config.toml
norm = "rmsnorm"
tie_embeddings = false
seq_len = 512
Each number is 128 + 24 x the weight over the matrix's rms, rounded and kept within 0 to 255. Layers, rows and columns count from 0. Numbers have three digits each.

# layer 6 attention query, 128x128, rms 0.189, rows 17-25,49-56,81-88,112-120, columns 0-63
091187142151116139141152154131146168111073130098136121134127126135108106111105122154139120110094147189139162107115125142174126138135097121138137147128163089093104121167150125147146154173172102
116092116147104155129143135198097104131153100130125084113108100128132070144101102141164113138117156105179103156153098120127132094127088121129117169135130096170152124089165112151153104154137112
123169103159095133100136117137162220167144244105112164145134135126145144182138108148118096174102118121098157123137155116150124119120115100186117099124155235113131151150115093121138143107083057
118130102141119144122105114148089165093119150094091103115146102150064196135148122169144180098092149177126188130149141140082154083138130137173089112097143197120129138159125080131157138138091177
129140108118112126138132137156105123147194158109094122127167107161116068115154133138122137125169113124113115106167090129179132144124161101119134096114093080136121141076095131120088086144147120
119065136143121125154101177125092119117159150122095148137099118141123150105087131123107170129106139147117100182157108134103117145146113130169124142108149136153175113113126163155137098118098165
080097146158103110116146114119107147105144124131173123138143130139144165144125127180150164081129132134107132090095131108104121128089142140105105094112079075087131115115128090091133152118122089
134182176087107161119098118108126167118097161147061151136127129144101196182175125195154133103134161133154153125092140179102120117150110159136128123136082142128114141114142147137133129094148103
150114170088109095127098112115161131175108113119094120156105160141097109120101159139111109121120074136103120116114145125056111135137149161159130109129143114111130122150068106143101112136130128
141161114103128123137172171115132065155135124121107133116085170171139116114141141142089111076127148117156118130088125120094111146126121185181130103118132099116079141136095132109123125149096136
028137137096157121119170186166133099138086124166086150130139105142103126136126078082082113147139110152081154116148166125106158104093156143139144165121148162105164134074144122145149142122109120
140109154103126140132116098094119116165175080103084103195154123116100137159119125070089111146099135144125112114170175157096106137098164119106142111130182070138143048134116116157127117157110086
075203112152107119107142137097104115121112091100094142153155121164107137168119128167132167163112161121147091128146172089065173105089173158140130164143100119097153099146142138147123133138125120
101188111166132174182154145162159097124137099082170087155073144120152155119093089143147111131136128191113126107159141119151114126085096103081099150122109142127135091116124083163171108169118112
061173108111092154131109145140125115075156158132116129144123119161134166123160132124132170133114117133080164135169125111135139094136134126142125130109129202118155137132208126102149151161171139
118087165092072097147130115108124117157143136124165138149107148130170122175151139130102107156151129157138155143120129114106134071142122181142106100098127069134110125102105119175140144190097108
129120125112129110120117101135156155131106083123106143134180154068133125141151111097152170104147128145091122111128121142095117119128133120128149135080149094111101136138138108133118125139141121
100122137148144161140140138185149149106124115095151168183155095128098110113104135117141122106120110123102115117126123133123120115141145131171090163096136142125144122122051105149153155124127164
147100088139095126146089157097096143120109113125154142139131179167088149113098135145148153146084146159150140159145148095133119150142152148149152136149108188131126102140133120129122105119121107
096088111135094135121126069117161204091135106109097075103126157182123095099169097127158160164098097154134158119076082141136106132121100142161087158152152144153211122162163159110124095194094142
201109149151127143143145124107116106075072171073138145172157161167123124122111149157156175120138146132102130154163148122117127145170119118144124092123102159087105157158140106176077154133117139
132170079115143113131101144122114132168146161154140121128154138103148165119132150124104074129127162103124117114129100102136108112152157149129161137115100145170116149148100136139120145144110106
116101106122164142146124103116113123129156168133171126138109128095141138113168133122144185127179120133156110140155127148070124146151123139146091096104139142138059140151078143155110122104172100
101126140161121109120137082159148103114137081138113149128098129134154120129094091110112117206146129104099049114108138118147136147135105132124127090182123142145133146205141166166138109082080094
103125138117165150114124126130083129138106146099128132135105104126164143147144167169148131124117122108162124092142170159110189155183133160108111130173138119119140069170135147099139106166168122
191143109162150137141170106154153143130109176109136163104106132151110111102148102066134104114158194136136134136165139175096148080089163110119124148156142106143097145128119131141116164103114126
153090107099076099135151131078119098141088142147155121131136156121113142131087133156135167156123135149107128154103133112121131104138140113100098066103132144119131109143181141150112083091121124
181124135121146071133144108123150143084112127089151081142144114114159134186123155137099060094125196175111112101123171131140120125147140142117127141098102115130098104087101150133128120149121146
095106095118070118025094150121139071158138099111071086184208168056164107133153184187151156055082135106111117173117157097170156201188095103143098097108123129153063159041085106129201121161088090
100094121154118148114121135132084079134121178184123155126132150124118124101124090119134113101128119120164131087087117106146155122133099168135119088093131098162154118088119116141191119115135150
139099137155132126131133124143136145147137119124151188120095132160090128065143123134152141163116186130108103101102122118129124119113153111123098166082147139106153148151135140107147108116101130
101184108122127086148138093126119116115057165117123158123131133136110096125130129148146088127141161132114144137123147115149205128111113135126135100117121113121106118145105136124136107147114141
161123137133155078100204104106096129132114113128164143124112141160083112109101161127110099129132092140172106127137125135135142185109131095174127138145109133094097088121125141131197159147128116
154149078138152078119150106149127124107158115146156132093127143155116118107097111116089164112199100135135129115141121159141110152129116125131113089058143148148129128155126121106093148123151123
# layer 6 attention key, 32x128, rms 0.178, rows 16-24, columns 0-63
116149144116116146134155133136160088120172157107126091149103083082133121119164146092127107110156142127152137120146142137105164122124134139149120170130110143160135109117166113118125127133152095
163139096115129115152105150122104156115130133122133114127149114115139117121134114117141135154143136095083155083111098136118109090127105139127103184139102121140127098153081120141134151112143114
121112131065154103108149169146132164135137139100174127104126070153138088121152129143104140138134139132151096127154149129100124105150169162144157089088087090141127150078138173132092103117121136
142119131086158139090135145140099115100179103147154143121091106077132147114138178151161124111122161134132118121090146143133168120120137149122146130142085129162116131125154113163158114099163079
099094092138116138140117165124154118158116144138091126117086130161103119091138122124156133128141080101109111142139110149142100107133136122139101116124159144131162125130144084092126162101111183
138127061094113113057163145154090142115120118144166099179114096138119133115147108073146135104140115086088114135117129116155138129124133149112116116124131133132080112114107140159130165110141146
131156112139131080069152126138112148136143096084128148088105142116142112158159085083123113136089138084136105123122154174151152100135123117122142144116152108113161125091178118126155077138119116
127140131098124144107116145141124155150159114125127118135153161133116097118153122144141172131138155125153110154171140148128120114105175122126113101125108166155154141127114177101092150072135124
128147159125113097130125082173143075142122114137135113111157135155157129068090144096133126133114079129109142121171103100111113166131149130154142137163156094132171135126131153138071131156100137